Part of a small language model's weights: no biases in attention or MLP.
Each number is 500 + 50 x the weight over its row's rms, rounded and kept within 0 to 999. Layers, rows and columns count from 0. Numbers have three digits each. The size before them is the row's rms in percent of the matrix's.

# layer 3 MLP up, 640x160, rms 0.113, rows 190-277, columns 0-159
099:397507477520503497427486513473471459431473493511544508354451538455581504529532485448487419517456472534519536590550563484478500483459481525514467534477524524456503537629499508477481518496441492486463443476524510498530540465497505511518461505591586573476516551481400535574552543446425513432508498547479442457590504497483464489485491450528436462405529494444490430388511537491564568511373452511520520445554505485624455395529591526492462433455530544553500465702567459482459429510535490
097:545480473519506540401515452392523554512475599502588524532580463458471461546448561519600494580585444461555417582485465545531513569491423477451454580424542473515484543494428533457451429513501534515414452441455424485457500506491515503498427552462468598527518450528454584483539488472473489492395427623463472487502489508483583452505557448536512560479498607513600504519478452517524602437530539435544503561514516518540496520513442433495472524473485472574498575461522529433585507381462439
103:495489494499404517600506499535566551463624424503571496533535504443531508495485548390544424477587557451529463523470513458530492469527585537449431461509580478479500405477610439522461547448464534477545545466547586530562528463562472525564566524423479499438476413463488401518522474534427528480561464420538450428600495475521528521536502607521509478443519481504550545457497496581579523580439501520543531530559489525511571513566542478377495519544569503578464452498593465449467414533509439
096:462467455487498509557507432417540487438484512571497533502550547521492486496503579486414484569546546522560533553446514487506529447497524528478555464474535463480511493479531622512581523542428522569483473488422495521541454426405509474565459468507521515553507417465570468445527607527575520486504512542520463527500475509481522466478450464515479505480483489546508470475843495523510561508505519451611475494495432463495578501542526531539498390545487419474496518544492524471571520535457518
097:412445497517404549483439436498505513459567541578516420492504545426429532533495429537533485508430388562528550445586553632460422427424478474483446479538469405448525410528436470455522564520513453504548574534419560536555474538462501543460500533529585598470448490435476468521497483569436575452573471522436477508469427499543543494512469588492470512504483468524515478583544567463441528501499491555480406540483529484464528484593462559569570472556573422471545541536551465442464446491418484
086:440472569479524498473575558528501521480453563425542432484463436538541477513466498418513426520529481498554457587456478456469580510538593545508504469346514478443447518500565436606446434556565532458520483321521536516428389463573520533435539547420548484495529435519454480515487473475502464521546492514538396531451525411445556453552614492513458527483474570542493494506497494435442498410494498547430479559499512496466514522516446474436445543497513528493546576504513391475592502535560564
094:448563464495529427505497501505474492485512518587582412520508569532522441598476404581492569428498441431510406391575559493509473260555460529508465464506454529497447491528459566487479500536492511476528599530489484513483429476453572533583489420531481544508490560424482545555549483499477563541516519448516566535518384438498567497417474527450495493471486571460537540538521519544529625487476518544534490515524513525457462499577497507520547561480513509457491511549490480412457517433380495
106:455531464431528538403514508456459460599529487446463557503409514469537454505494487557518520537496548452568506559447563632472433559475515498486511542450488505495459555522575460463454479504556425405501526544624552532535522403458487456497536523407433413483556553449445446521389479564531557404439495468522480422507523505445434371490448482439540422520377450444436541496453456460457468561442498548426475552512507507521550517554492494486464478527502620481506474532434484466503567530569491
098:531510487465549490468478411489464463641490447509518489459490422480493577444397546529428434457486549462447508546541437484639474403487471528449529586417430491455451616406556550525485466527440504519517490534571514603475492492471549428523472466533452569526552574462490550551433566583470480530471498520472510539576548484553559441496564456511617466451462516515491489529545524462540535577543641499444491583428566476521525485498432522414495574484469465506463415523535494483469502475496450
092:500513545525410462535500364541423474535495506581550588495463472486484518498482419477606541460582518489421431461505471556471486527556509486477502390543514501505601389479464499472463527542435360532529574419451436447537510545532489458547526545549531501498492570472533539554555519626464556401522504479453572450498524464491436557546486568494585516572501471448498499428547547482520487549513457472467614471541443605554532381465533516412483444477486478499455528515490567510486502530463432
104:474509490405592491410502478448510475555472536490449570484462450566548327485527508475477533484506533439499507472479569619473554461563505528468511540514588434466639420596527503507509493518467520634457511516481569462513417516560510588494577530509492476522464552513438629489476513490429494497645455452486510545502531456479448461434460539552543509497429446550508523538597523479498505564512521459480559520506505488461513506481537471452484513466532594611502578471533484563468458510612515
094:544589495498560473506510478510421576475452534465571541563507447477567483531488462478485495452533507471532470514471563530582537433510473463550507496556534506499574509480489476483593524499506446552518469444506509510374567488564470587305517436439496471529523584556518433514481419527525462492484556492426495417461436443470508510439587489478510502475359467496398560486489439500564581500456459541589493547522422621507415473645521477457550519512490483530506418467510522478544547457494448
110:539487491527554491465567455491576504553484513531428497519549441545446527472573512364429502558505514492554500556550481443521498521522659403453453491432545525618539558568539493547536531481454437573500526530498475499479531386454562600559456467489463422467494535409528528413413453556523559495495529466422512502627523485490485519485452538465545398470490510459469472494541502519504641518498493563371488581455421566496503503517542540455480449440480485513494423485461478523465476498501413
099:478428373546540502470477591447482438474544523447530436494441534507528509605518451556555509492479468424453517437436559568511452519545496464549549402515584478490466411491600530506497476512534513426489468501522481472516575454475478475543483520521401532483522475547439457527453493515514523539555396551532488476602538551475503423503479525454549510518360531443596462415586498473526491384459496482542560534502370478519467505440417463472433496515520556628490475511488456598475582553530534
088:522570523412543525430461484560482537496531466470484495478504536540531463495477530502500437466453506540601390581521469413538435482333600465512540535452543490518525562528586401472498436479464497449362466517537438524534535482437538486469458504495540426475469515467495447465556440489447506565547498559472538512472602539499488349526397553507553531521540600400418481460496497485501495525557631491472434547529453519446513590473419465464444541510505565547487530456483504499532550495468511
105:528522433536536617486472502546504509590515454461450411536456437531438550555479486533519504557464501458479456567498552495440442440571573464560474453453505466521488473546524466636503454521465442590535466609513423525483521532447482468544470404508516526486548508438559507500419520416521565486450479580485479500540520521410581555500489494564421501496582480371468492429554583543350517533468489516418468525403557571479517467577561483541527470549448471547434554555501537540504534514575523
105:454473504589497529510491572572537530425493666513527524555471510470431482470508448542453488435541535469460460502495498612428445484472536499517546564539499603411605466479500465496443470531523532494547442498499434467557538394485563416386526504554441514563503495511487538467493518473638533523497451463403582560503520463548420467462487494618490470484487461449509429531518529505543515464548479503476537477560523437536510488523478420441441568650499456490562550487568511509460514510468376
096:584502453630482461553453482604490560494514457413491586537521473517541478613540557484445522509499513520488400440530448521475579527550555513513437490560542455517485479465544492512494506518425463453452463491489517485501497373515490461486466495497460598463508462519492458501529513445498491645590433528425372555390506463518539453465485458463432558554555514410450595559471536538543553505508554422572512472569448540543443558507595471482501520546524582433471511404483494551490453428464467
104:493450561544477496466546500513472509491490485527499512396447516366554539460570354481546520546545470447577502539490516537496566402498413506450503521520515468517519500482466462568550456541440499523389441436587558543469456468542431490475441541560553476453444522565473459509482564525517520583515469615476514504511516493519509538517459561507484470407523636484494515405449494503512474572446477422549430460432510487546536435428512613455556437511501467548510379492539495446445449627504558
104:486516456563543563566551558452489487473525563580535538570418454532430524467462446502464535528431488608480528512450511515551521542586500497563467554481466605515494492568482510425588458468444454466438433577547532530448472455512492546515486445489458422550592416530469533325491548560477558551468507584486572517507466488555577479487546576528458498472530544524501484512501446502437451592541450517396453494496584568515561482484472572399549531529527497519434363484517467511452444560544499
098:501491559492452445358503449597507527415492518521486460451492447383485513554445573546463569531544446536514522557473506505545554456492471508536499543469510536419409454556505487517572470542494476417495511484580510497498485514456428485563500511499525487482444428545501518542504420605516526525425432508544462469443483454562496511563491421469499477477487572571572510571548548457503533496381524531357530503487473488667548602575543544504430391475472596510551526526518547457481575501544484
099:534480561564508498506468425354525535521505463498481552451550536474533470554514558513468558411511469516493452496571473453498446544439501500487502533514431521540501475545493415487577518455541568518554512499484577529566390474470490426460462485507455498514460510514435475542514560529525461503510451493520545458401545571557461494551543646403494491496436525561471490552508449547430475578511502461479526525486454527454581492501482486492786457463500486506469503514608502500504393478502539
102:556484449509512510518448486535509454625499530482531540513480526587524476512542520484483554499545520484409470445523429446475483472508570508555495564556533483414541469575462445533518436495599459597509525430498523387541508427555465505491479529590519442465477477451465468483536576606522541514558469526366506447524542505460520526462510482702507505622472503522509485530414434524545473441607566513525617524459549496488505450474529454554465558570484417442465499510479563534495459449584473
102:504446443541500426480609440467413629514579587598514494528501520463432545575625537477506488498550405459461541485501442430522491332505499513375441488505568426491497525494505472495521451462510502492499460469508548485462513467464445502503489454582499528564584491448485488541508440460533492480495549507490374504510488578552471612446495476450480452462489563478461479543527560450591509502453598544344512433552492559508562425505494563492551484519526508504472414497486488528509495513562535
087:474522486457520543513450555516428453479452544524473441520470509519559558500524598499628552507528494510520446610481479593547470396448537442455530457486496411531517474571368463557483402572576492533543464451556461551464476428577538613566485486496508528522501509475528446526462490432513395512432389550429500463503443484484542453513528607448459478446496522500534542456517528495515534466473463476390527588540488558492531511482506563536439581423401501560550506504436539596553505550441517
089:496434492593524549453443481537500521499510477481518583477532513478459419493496436429564609497506583485554455480502505520544520501518447505477528442484382563497519529463555509536597526522535553575621511444478494479491478487546484451490677508464481548402537517530563503456535464582553488456436489481572556367490563492471496568628548454505423523448501460474569553512490513474489469470511423404521483439519485562475475447476454561574530426504496476498524447472659439444481499558479523
104:516481473423596496416644417519531428483546517535492433521559437505569501487413509547541492506532452501473430502559544503511528460502591484486598497522499484524546521505466483479539461431433530560538466485481500432576541474507486469390595496491416532500461558458445467418507586516522523553521545465464441548525539452515489480528434530564554484505565531505500580572486468420592406464504582491584570462502539447485543523522374520558543526461409513361575541524502511531485478390457469
085:427439508496556513350434469508596526462483485522358537519508480422516451484542494552540512521506577550461498549457475566488498492533549535487420535551495533441533490564504551508523630503518482567506512494516465527542531397523499500471463460496446470490611373566560510505495542579584484462557419487455464514520539477477474422486551533491477502508583652469475477535461522526470407441449485462562457467420469486526537510605470529583505498524517510526549446568583559436527431579420475
101:591571523554450492491528497565443563476461429381516494465494535510532550511563466532475475527457534593476575510526533467499537411563491475570463451524517521448497476494468479535679475519532499475584447431510430478477506530467402566436474519494468490494468451543549500555457518493494577595400501470522443480511452584427491567543501510463475494550536544512594601518533478497543491503428519453540579401493533449491478464530502495501456470567490543371511552446491700508561471506521489
103:466433540383506464581486562492488447453506536547610543491429498513523498462582429430523535538459480547411471511449479516454476441428510553546448552474385432419478479549486505453541532447487543483468475498476505391532429552506487490514517500356487565486492386468517474495437402481487550473513500474442498551526456505441554468511557505593517515525565464492532505556565550577507515441582442508575503468504457584533510494474557465481462389497450420537531466520469633571532620549478451
102:507506549569463520522470468530458586509504547549428442495478522466411504444522504484532475459532511526526563488538455512613533569442521468447540408554496513514432354482529536469402499486543501500473487503477477449491483425512563456417383546601507569397561549582479572493526507422518507517472415531512507506548470436549475538520552549580522453478491428525435516519448455460538573499511455489535481452544687524481438513487453513413467471511481482537510318501525494460543489551449544
106:531524463485462419563417438541493394577459468551552543439518523448611498491487524509538596571499523442559458489463512514499346387536452494479493439474538484504527495502550456472548518621490421491494475491512424443511476459474600479507498489498439499509466446562493629474500533338418521544504515502561510452591551491611474499579534472577508526500474477539534516461510462443567479481467476503520531534510455548454548670554486505474525436564477558462513526561506489536510533490441534
106:535639516476514427468527604534494457545509451489399506472544602491489489446530520499487508442382534497590472461507469521562421522513560530482650478496573484426549500470464446474465457528480561538469555447634533423459543488496561496412516494525524473511423475455538463554481511502433526467540520432429529532538494609516505497506488585427509475572568512504485498459485545473460507552551470337527456466521472518536574495494409601482584523482429535487454506509435448474506451592531491
102:542467512421512435408568462525493462503519468516540420469487454503411491562428578476553538501463434531509472540576552454510500410473513468550602554544468522552390531563589530694504448493498508482492495519529534467496555452442532550592571498536557537381479582550480483517551473515511469498521512561498420569526485495572504447505372480491586512510543468510424452545599478490479512509474557543482447519553563468565464577520496589485532463472535521535543527593496527389502546517539456
100:422509504491445508501463551517515487452512572445430533467354561384531552594583496538627584482478524443478566483506560484510496484550409458469473408465439479454441497550497481625476472540551501518456455467478479469513488558595460524446479522504473438466474587538418505501538523448453505536568528491481473447471534426473456518505520488653497601548466457537524472603506624548573451486622515517516532518516465470472508517533460487499463544510492465481394545527594523492511488429468526
093:504558480521570569404515586553552519451504470540465499508484476552441544517427519528441494490622535452576529506479493511487472403517553501392454607473504485508486510532555508681510555438595501510487487464535530486507413507475591532511492417482443526415483552473476525481498471580494473494533520494523533532591559534439460465487600525544493488462448488520460554555498560460595589382445408470497582555466496478498492454458465594565546563482562508540567542484518433459461517426538425
095:545519481499502517544558475600494637513465509508434564533495536522613395516456505496474472611468477500484458476479511434486532485532516484493566515533434518560520505508428468409524446477509464476564494584528609506563505455421425569436692441474455537491554533582507463532531480500486519446534612532407457494414456527507511465528481470479575539409512431538484443499541473414572406498470524427501450501506517516499380478482483542466535530527511508495543576609481526433487544526475463
099:493547455411523517548576404526549517558550512462419471473532500584501481543526423446382447518570524491577480465480473494436569482495498506458517582420508512476433566599470518468653490532535520539527497436465554539528516502488477486379555466455462513589570507515489552533522506501407493455579444506412484439408489534570520526516465514449418475519460522570496481495595570480557456525479467525522447519443623618476465502470521439504564488438526484508607489580545558489465481485567449
106:465507499563504546454503506620485492537548523527449445576529455534460504539350508508514462466585418513477419535423493535533504433557562488508461531508484532452445528467616468479516439556493507495550495520464494598520507505554544547570428445468486595552458577448552443462497500506510459623602464520498532510519495524406496482435559489583464485530493657449486450495498457551405461548522545446463493533454560576442451506503538546511495486541565462500437517447485459504466474539493321
113:549502498469453498368462450512577436474547473544565449442490543543530576485456511437592500556466490505603584533456553577476534459470519504453551445498482456517455399581539505499490473479495536582525449455561451420407457412616497510503521488363478441417484512481437660578510497552490559551529530501482491450497561451413527468554504433465513546411449474455565452515423500528434474546458512500454457538516449504547474562465563454560474447539581448522463516544508483508491542514461556
098:439534546449528575438533560490449487456448578418556605507505443509508369427552497452404498525481497441484548450490488525508471550459505527520543511466496481569577517502565530498559555511445469555402465534482556382525530438519447516541427604524465494518468496447607435487546526511534533455473486487468495522519517505452437480439474447475422459411508459579457482490403492557558445491525506425470469528580603462414472509477622523490468491609588590445571522480486543507448479545578503
099:427445642443538473517530550563493508519466500567521484478524512478414541498471432533550514493467470481365591419532552581498465477486505485435644491508537539514526504570436452610516504513540546499488523474504480482541614331420462558517495497569522532451423508547532536433444523540562477477506449462472441511591493433544446505521463441487558513460499461488469490543574497476402397539487565500587466520565537499505573536506527542485541513486584542514499511568493522412521573554442555
105:553408539513479458491472459541469484475524532438531513571459474503615546492469511531393486426600279521516463516575508508471490524515510526454483446553483493517495433633528565521427499423460454513489463466485548512434470567528454378548537477507437622411417557502499517484469528542512481555576477498481502474479481470498552556498563477521498548475549511571534518583526486605499479501500474516546539514507594455485494558627579523505548529504503551567382501492460507497445437461506494
100:567556553446524517529598463528469490483472427564525519571526577409453482502595550532537532505483497402442421520445475611541507448363526475463439442516522413491473490632530495589518454485533507511466517488587497474491431494518460577499453437550552486510608459464501440513526410578440498416510456492520495544570559516497494515461499507497504471466476505513500514572540496490575479558396611517544440487559476408458518464465436607571484502451545513490510476605543494425509549555561548
104:527402514451560477431474523501540408514542453556519508487567520503555478468523368512492411535444499552508493473548404410578409475369514466458516473515488555502446415501562507479555513477438574490496504450525477472505524423590498443558514489491427441570502493450395526534508512499496542531512509569559419474626517570564556461610557536462480554442453449573467558482484464478508504494536485388540559557551542615481470495480496477483518447514438439468526439523504434433545462393492500
094:449504443479539504509458460520467523543571537439497419469577585542549494564453486481516532521495442501508517427476493541431546410512469522519501528412437380563436532543416543612436508504557449480487547474525555453542501480542485534502505474572512393498560568474476457514536435462479453538509598509518472529485447479537441488546414467527526512503458519371468532317584550482544481524517446445367434551586505581580484549518490494576469470508483471541508475455464537458618551489535503
108:471560454474521575527472438634444449679538546476547535599533518422488507434501408476488452461586540501467448517492484446481470531541586634556431499470396507516571548575472496506490484504517546525524449494465478455506502565455443588522472503509498458468504483486495513452527504438432530541391495545496492482537485596436424551527549488547516507572513522477490473422465539462487479415480484495531637452427479556546490497448513497570493486567535494567470418579418516523451455557480421
091:553464416480566508517503604471528546514445527513462530486449524576429497587523515546495495469484543487555492534543530481537481407471450484477507600425463459462484565528486523530468530558550469506462544503425499582375491553570405619440565570500548555511514452584570496501476512520537498557540478522484435531371446504400574487460612519442531493398430558514515468536460519516520580522509611444522560514512449489511482552516437465496444595459508447580510471437448457605525444484447534
111:507478486394442513472532376569477458473566512453490500545550417444390496580503525480534422473496476551529415581500386475540506519495571515480613423458434470480476460507513443449461480510486555501476580471492548546507403480521541452505456433443439514524589500465570554499494472519510476582506502472546578573504488429584472495572509565510513538453509487540513496574417526497550614570481682494472496458513448479451578538516513480591537498493496465429469564578502475539472534476557564
094:366526421485330511554546567542509461490449568481562517476462462524500436463488612388492491496547523530483486547508548551596462546464477529466465506496511544499455440482471500502547512544563494473454539428514546443475515535485538484489497476544499553450497514387521492519476545577517555457475511539483465339485467546495509503495430443450529514496538520507487588531420413541517544493488478549531626469389471467525386493586510438521507504526586530468555543499585481638448476534444546
095:565566382523445428516467489548566426465519518558407401517439487549501519532517510417498479566465435467499564451500483506680496498480566472590446578475568496495474354551548446506480488432529534507402489484512403460518564518517473551445497500488426550416474517524490469414503549487539471570607461500510531524522443520439565548499454489494424559498516433521410578585507532504522568511509537542463561511479479566566390443512539451523471507490539513481406563466520485484515530477448495
102:493467430551517495459415533527540555426484567519426473426440512430567565470474567554599491408511564537467410529448478472421514516581464523507594490442525437481441519522633491485587545528438503474471460534588604529416489497482446455511474476517437498448498486479541462537480548535496521480509524568595514522489456683498549513460502540586441540485538461399624478484587500459474484547559568479505506465460524501549491478493528523451529498442501476481516583610438449518546502460473480
104:493528438542532500454486465522465459571494517471511547448503521573567587453504514496535424502429470530545512500445449477467370484496630480504596513423458455427521515509470505482489560464503392484511445567517495535495366529574497430538482495442513512493515516546573451357500494474447492455504492469396500531449539488391485485513494445454481564464560571372579566451480428539436487415611514473492454560474439590436536500430542512580477515478543536554442496482432533457525518426473519
115:549536400435497485540502428558541553490400525498535447546473482489520464477532575488465483509574524569445510477561567509608521518510497553543517446413449497541553480607513428620487500540500553484395437463423517543526527507472596518521449520592540493547528482490499564494473579357559427659518448470546515493526530469518477488564552422570478430526511464549474513390450539553494496480512545385541535498506421469551491477584535530484521449494528427519518468591516516505536529563538544
120:592508513521432499606534516501505532474556433403515522486525472485430433538424459507504448474473512538539466516571502465569504503525586555542498545463426528543470497481469452441529483477641548416593547439491480508482453463535478485498483543517540508457494496496515458520410437393616526486497512622524573459537451434486475511465443471486570562547496475565537413441533499419384469494457468520551479455492489546480412551577519513516588513431443606559419440579545552433447539495573449
105:484535551418447501506489552572417517491497476501547502518477483481374445521514528493476458476427464373466508485444462465545531557493496445415489542591481595467383517510499631447589526495471490542510456440468545450495532442490469527614493466313528571479579513438488576507475548466422468462556463522523397527508525502511507476439536527652455451484420435517494513529605402530513506552478516528554457579512521458479552486496511489499493527467504528509531534514465556464562576546497512
101:447483562498439523463480498495457411509481478494474417433380424533388554585544489543451510519434538453532421406498589562497408473405562547570426579481523495477527578443475516475502531558409406516505419556453490494550435504540493455533541555468480535407517545488564500542516501452414524423461489496490558531498485448504497446511583627546519498568533458458395511496466512413464461364511539515426495479495531467529527574466479549485564543493590506536478509445504514460488525472478427
104:533572508467550403521526455467458508562555442589514466604454474463444519487472514536452450541519536525498560401464497460521481414452498566507524515509436461464512450481537532457523560462531519452386477459509422495505491548412540510584439497423518506539541421603546549462465502532528510447448468599503433478557385436494607412518436523496551522518552565524422509417458451508408465515572470600573481491531475476597468511584496582446509508422515572525470520487554512437424447547520556
104:461507496480494488568536482568519487496477451493514543525483481562558494502401467558453519557491437495530546457556331449471494520509601548529544542536446507466548473542579430615547541462475342475502543426634475553494490558477540473507480494477497485571480501469462550376563465557431529496567466503468562570560385489538574508483457512555498483416526477491439582552496482484490482490460448459491409490503525451460487558480456596602548494431539504499569526466520560576524440435555481
101:497572434566476453486507446517459432556526498439528547510474497466481515496371495463482540507451525454452557476464556662472547529507503576480458493502531512573467473485419513477457580502520549676491503494491445495491500438501511521478507539486438522478573578501529454474539518497487395523463486482517495443346540393484487549510537466470491472487477448501449500463598518562393478541541485389457474521526623539550461504529556473516411365554523595547540472464501495561484585510537477
096:531444509554499456541492601509497499514502466586495578503529505487450496436460476510596481432595401434418498459383457498507551472563429546524447463537532534452515455507470518525495656495465513570485492504518524527499425456478597480525490462553504519486522463478521554474469448375566484607536590570453508562559394457501475578479461475420543555469486521503584507510472569481508567596461472500600516472589424492477535442500534493503640456533541491493506472476509468567545489495461602
095:560432471437538510486468497513513504463516448498549440412405601555501532534482478512523498506475491505428484483481432533520538530486456497562403453561537572457545510498625585499577452471531561600466535446492544515472512402475496468340553470511426489503574470531550571434576547510550588500554489544492531486523381446460534524476558443514444456531472466580482492575503527502425524514583458469540491536483487538500587605574520507405506500545448443579511553514473558448597586492461464
125:472486471464419493530611502525484479490566538488474503526470473499531462490472563461627499495489516444549455515546460464508503428536582539538487505546471474541514428519442533498538420529626508498534498451596533492449566476509528552511543476547527500498712349448509503452526412517528519477548455528550412510592570449504510437504492503504521504492473478385462554459538456530580506356550505461519431551502437474520528616480492561487488531498416434509445469512510504541597459544541538
103:520451538648472419487544567546562432557542510422492532437486545419506501410425556490479439529465451431472534516463415492497451557442470547400489558473527574545468446498480599525505520512623450549490480534441599488502523513568544462519439488470608532525505544464472537502501489539507457456510499517546524502471488511496478460498443470583508485521455521446453470500464541498484461533560453567514572549471448525586468659496516488548618560459522549534531457471500446415481653562457546
093:524461488501605512524546518549526504445530570506415482522458519524431544595545598412439518582523503509515478513463505530483524408535604551479475499482490437521596561490575531467512509477643505563512441524481463433501542444473489518404464431501519505317505542474424567526507585483480627547542493490509432557519521536406519447470531541534519506515489499564495543459575498561572524496478442426511494568453462474482415480412495528443438468472525482540564569404559507466493568457509455
108:521616499480515469473481485461486595435517447447571505483476535543509443519518450489514478449465529541509431451501455441545517537517458508558475500589511470562391531470430494516490441565558483539545506407524515408505481464488494468425545601541547520400471531452488497512460478475554515504445477634481508473489528485520488521570530525681493503531421548516514465483658621441415600464521493519524451383503506497486475518540544525505510405488396493495491487457494490413578472437538432
102:513520441509580488534478438529480473436525454526508426559479540501558496525544611430463569487537384524493426483469543451498461461529506532437515498556414478489470526512411487540504534543448523493532443532473535487421516511426535505572561467362573542437458542512513473537565478424377573698541511562487433416503550559527464481481547412436496536509515488503544527509526588553501450479511535502480446403524518612451497487533470475551521464540491496474507487469671479506518478475513540
108:458481420505457541506490376454582535624539493425514516565500549520464543477497511485519418520417460500506531508438509515498486511495527516556518510589576486546548521554522560508559520584464404401493400575485587509467552523537483517453523475406447527494466500602516516533464617505457581465504449436500582478477445520580522476451529510498476446561548494454723530499451561444429502519532481500434464444507526515475498461503547442600451551451510477495488461571540558516468562521527462
101:548612461466543425478486571526489520526435496518559527474502559444483484510527519536522480543593534546540473486512455530518453488464519450536488521557451518532406507432498495602455435439508617583479516386560498474545524465480529446519537508509388460443475460504535564537509516463477483490495475481534454518587437498571536459506512506461512525430381455467496572503508573626556502580511504533532440591473598534441547499544527510435549532459444464533463461505572451573540491488579291
100:447612510470491521506555367332539512449476464379542529335499465552499527521553443431568442524546520524573442422395544452486503527501435497504533509488529482534487522484518498448603498542476552504517408462507551413533509534449477559483561524488505528520497435517497429536532513505500470517565471484411508493495495470508560509492514492411535504468559455525432441521577484478546530572468493429504559479517468570464398613468522517520548484476482470443615485560467588582568489531530487
117:552509574512475442581438510476481494618480419504453475582509468444500506555572511545516412548483478480506514520536498534585505541541523492506482495498420595489533609434508592453504467457531489623489545538483492515459490515508447580512528494567495458511523554589530563384492529536453488504518506439479550444460522479501485344501465479440535533490414520527434566517484533423532567575497483403493493565510472502538420503507663536583552538443525406514532540528550473499437612450439481
103:515460531491584475538498511431526522567513495509497386573636500315519534551523513513467463530523512595560495556471431452648513496461509534476566374482493453459493401483482562508530455442470448532486510473493458566442477536406516467479435560515443478519443511500567457479470530522492524450555543434421526481480450491456528482454553454447510438521497595453605579463471550480450612505508493532550498480566456486452554505465464498413517551465446519548508528486500488495565449447594580
110:367446469515467512521462543417489602455298545535541547501558514432492539445530506403509493475585526551443440529530487558492480485537551416515490602453459470472524478424507479445541499508496568488495390469492477507467510469565509525517474483507520473506436470465589484439552476522383573551459513476512484480420524506457459525538560514455703524555465460525423540528434449500433519481476499429494515466477529502463542437510531527464502476448419501567453557495527487561417469452481559
089:538478411501522416485617407527435489541616514488488475437582455502505530495450426481480568594463472519454462516541511499501463527447522477479498550520540408513495503540460485509503528483547519522552527435511480579438457546562474438382459494497505508488475601547547450516573426492494470561495517439400503479523460462463459435511448592501455478578474602485408358492548542426508427488471583476386452513541454477440567569545474617499530515464572500481583515525443451526450527528479443
106:465484578483456461458470509530474470508411436503491522558534510499547509439462455497446566551562424442491445545399356498501488433495639411602542571503488460512504563452427395562448481514573487450519497546602529475520442472539514434485523639525466468510536523503455469449451552410521528547484431421558557554459527496466459547513579480481432493498461486485480454620503488476503572534545566461488429521526464430452561516551466428511458523495556599522501531510477606542489541498525548
107:523515477408518510477438446547537503448538464542466419536477538520478574544479453494468483473545510481536510535564354579447493556519471535490472501453527457552441499538558534528515433490480501415545518570521523531533479486532491500513490548502528506522478571525471526479506587477517501496443453572453523496521539458514472583568475568683524498534454515657595468548521537555513477485504487498415466338497566523428515653531574516538494392464530526482530545492648546530506449503472469
098:512386492457556619463497488480450463463491523549505536499515479517407461528464460464510561467585478486462552485588489505534498482489476474493461492467468541485524466508469501498567490451557518489481510471413474476500483570431441538410594470557511551317522488545543476474477468479524469510438487486526578459558483450523409457512486558446507466598499477509496398415479450558582400526497467556541434443576545482469570506474538527495484350526513415488518483671562595443448521532472499
098:484523519463481456516483460530489476496491471512570500453484430515617405482441562506429560509552408492446476480595480652542445510497530466572502455535528519508591455448489465469552550600580529492479543485502467478509491474498477462399448489433496518531548583468548517532483420449436463506496450418495588522453438498532483423533405479570530400492484478405486498466449507532584592538430598457524460541507506536447546523582551588547474547485453411490484492506549604588466568491541568
110:573476582520494540469513529556465480507468552503432517509501511548443468507394528513583448541480447449448553350492524599469560333525517501499509455532507513500539415507600510638597543512538521451446453514567436407538484516446516496426490477543532504589471536441556604493537443487470451433532585481540584517490523468521476518471456441561506493513511449527489480447529545428484470600565545453567486513528517448495547420541525516537498482570496459471482489550472482438379572547531553
103:523443513449523491417501484371509472476528565521497438527501578551505538488613398503536515541543473513467580492463494497585469428490510485527542514573591486530545577578542497489581443477435527439460503525533502526621497461495575533425534447478535556474482432463477505542391510529461537533513503424514598466491525477458449452595541541550534365482547466552423470556443524514433550447492468544493531518579484484426407431513501475485497528555644565467434544567479527530482550406504472
102:444622578507506486481453475508471448556523420486516593552551561453505446500489528518520423582591556395455515523507445432457573562484549551486475400510498482568502412521489516583549522597523394578467482500534451576407519460592479427512488562515479462432506509425591505454504418529518424599608456434466476608491424468471600527527487471548532472531532432525516477492445457578508488497522451473573513504479513505452541515542544478463485540468504536496377520500538463490538517456446466
108:437509498404452528537533454463485482463472450453507573486470525451548435569528528545485502484589482551389440428540514463499398478393631536516483544526436458488487484523500491460504460497509460523555441494413450539515584459626487538505473494475431499535509499528507474451462536548484456503565482470492433547423387516500483493545583529543492495582503573447424617496459442431445525532472545542476415436438585455497531403540462502517446492572471528449454503477409603557449508475581409
101:498532510417522532526484481508556377493492532448416441489511461509457446468522474483540501492631527471459637474428476472455524520452450460503464556449498419466588455539606481566481478515528514499523547443500593519509542554608525578440516531506458474495486528455492463474449433498552470442500486395517507551556465582574506470470473493498654520530544446428463497409611541527486479506522508480535490482489500499752513577443497495542474493468519498436510485526500457490510494532477489
094:528482561442480428476482544525523519435477477437518552523545536426466561571434507472537502599475423493436477547431514695456526468570436563455444451527536562530559469518479557458512517462529510513537521498470449509500420551473420534504458479463501537529488486485585479483511430476503493474526462553445503533453516517300582448411538530488525592537502557508484414548525520497504585500545563382549450537522559579414543526419533551391478504494498437481471474517562486517451475558486513
096:478446555523501481490497509540449543456509467523486523363441464475496506508574512556596488546510439528584520524469518491518521499568505464411487448481559501460577472538449477505437415618517509428500430521531465501484389510517450520507429461595590420370496449527556526535446520486489508513471514508528555375457509508523522553600504443433498434524514522559585529523568486521544437494509500468514402525519546483493537480579557605404564422621577474502514556509552582466434474546487564
097:490540509518445400553512454588541479488532516492532514488494420496499492531504542468515523557549499484514396589549531496442419521452434597429452452504437635521509522408534461470462563473515488525577631463541581536547341453447539473512465458516537473514496477550451519533570477493459443463512518597416365389502554510494530466574486474446574535466533472485509483472475586508517442483492468472508546441518587489472491453514519540527485492510452607544460433504516591443518503440609511
117:538497445445445561564409527546420480492435550450543502495484514507462448474548536569478417441592418480458572465565527536476423501542586331511588435532503486451541484501527496498516439496552474594489493527480542535476545486509422445534548520581418569488640477439511445509472625427584466476509528520434486500516487486516422518385531482454517528502454485558533436498539582525506498595500520471522426576526516480559552601529510468411507546489469433559508486452548493525537462506546470
111:548453413569499466504450477487416554473520398537487546462532490525516538550528478519515511443401527481585508470548522439495457501357535454471521501452549436490511505488514465565486497426552533493431489433498434452546530367519510497601469542496550497499567542466500453522578519568470512515446666490500498361563492599528437499511470548546628482496522534576454533526512546437515471515501522440544457516458456546584429526451488465455513493556477499569501498480605448519491540596582577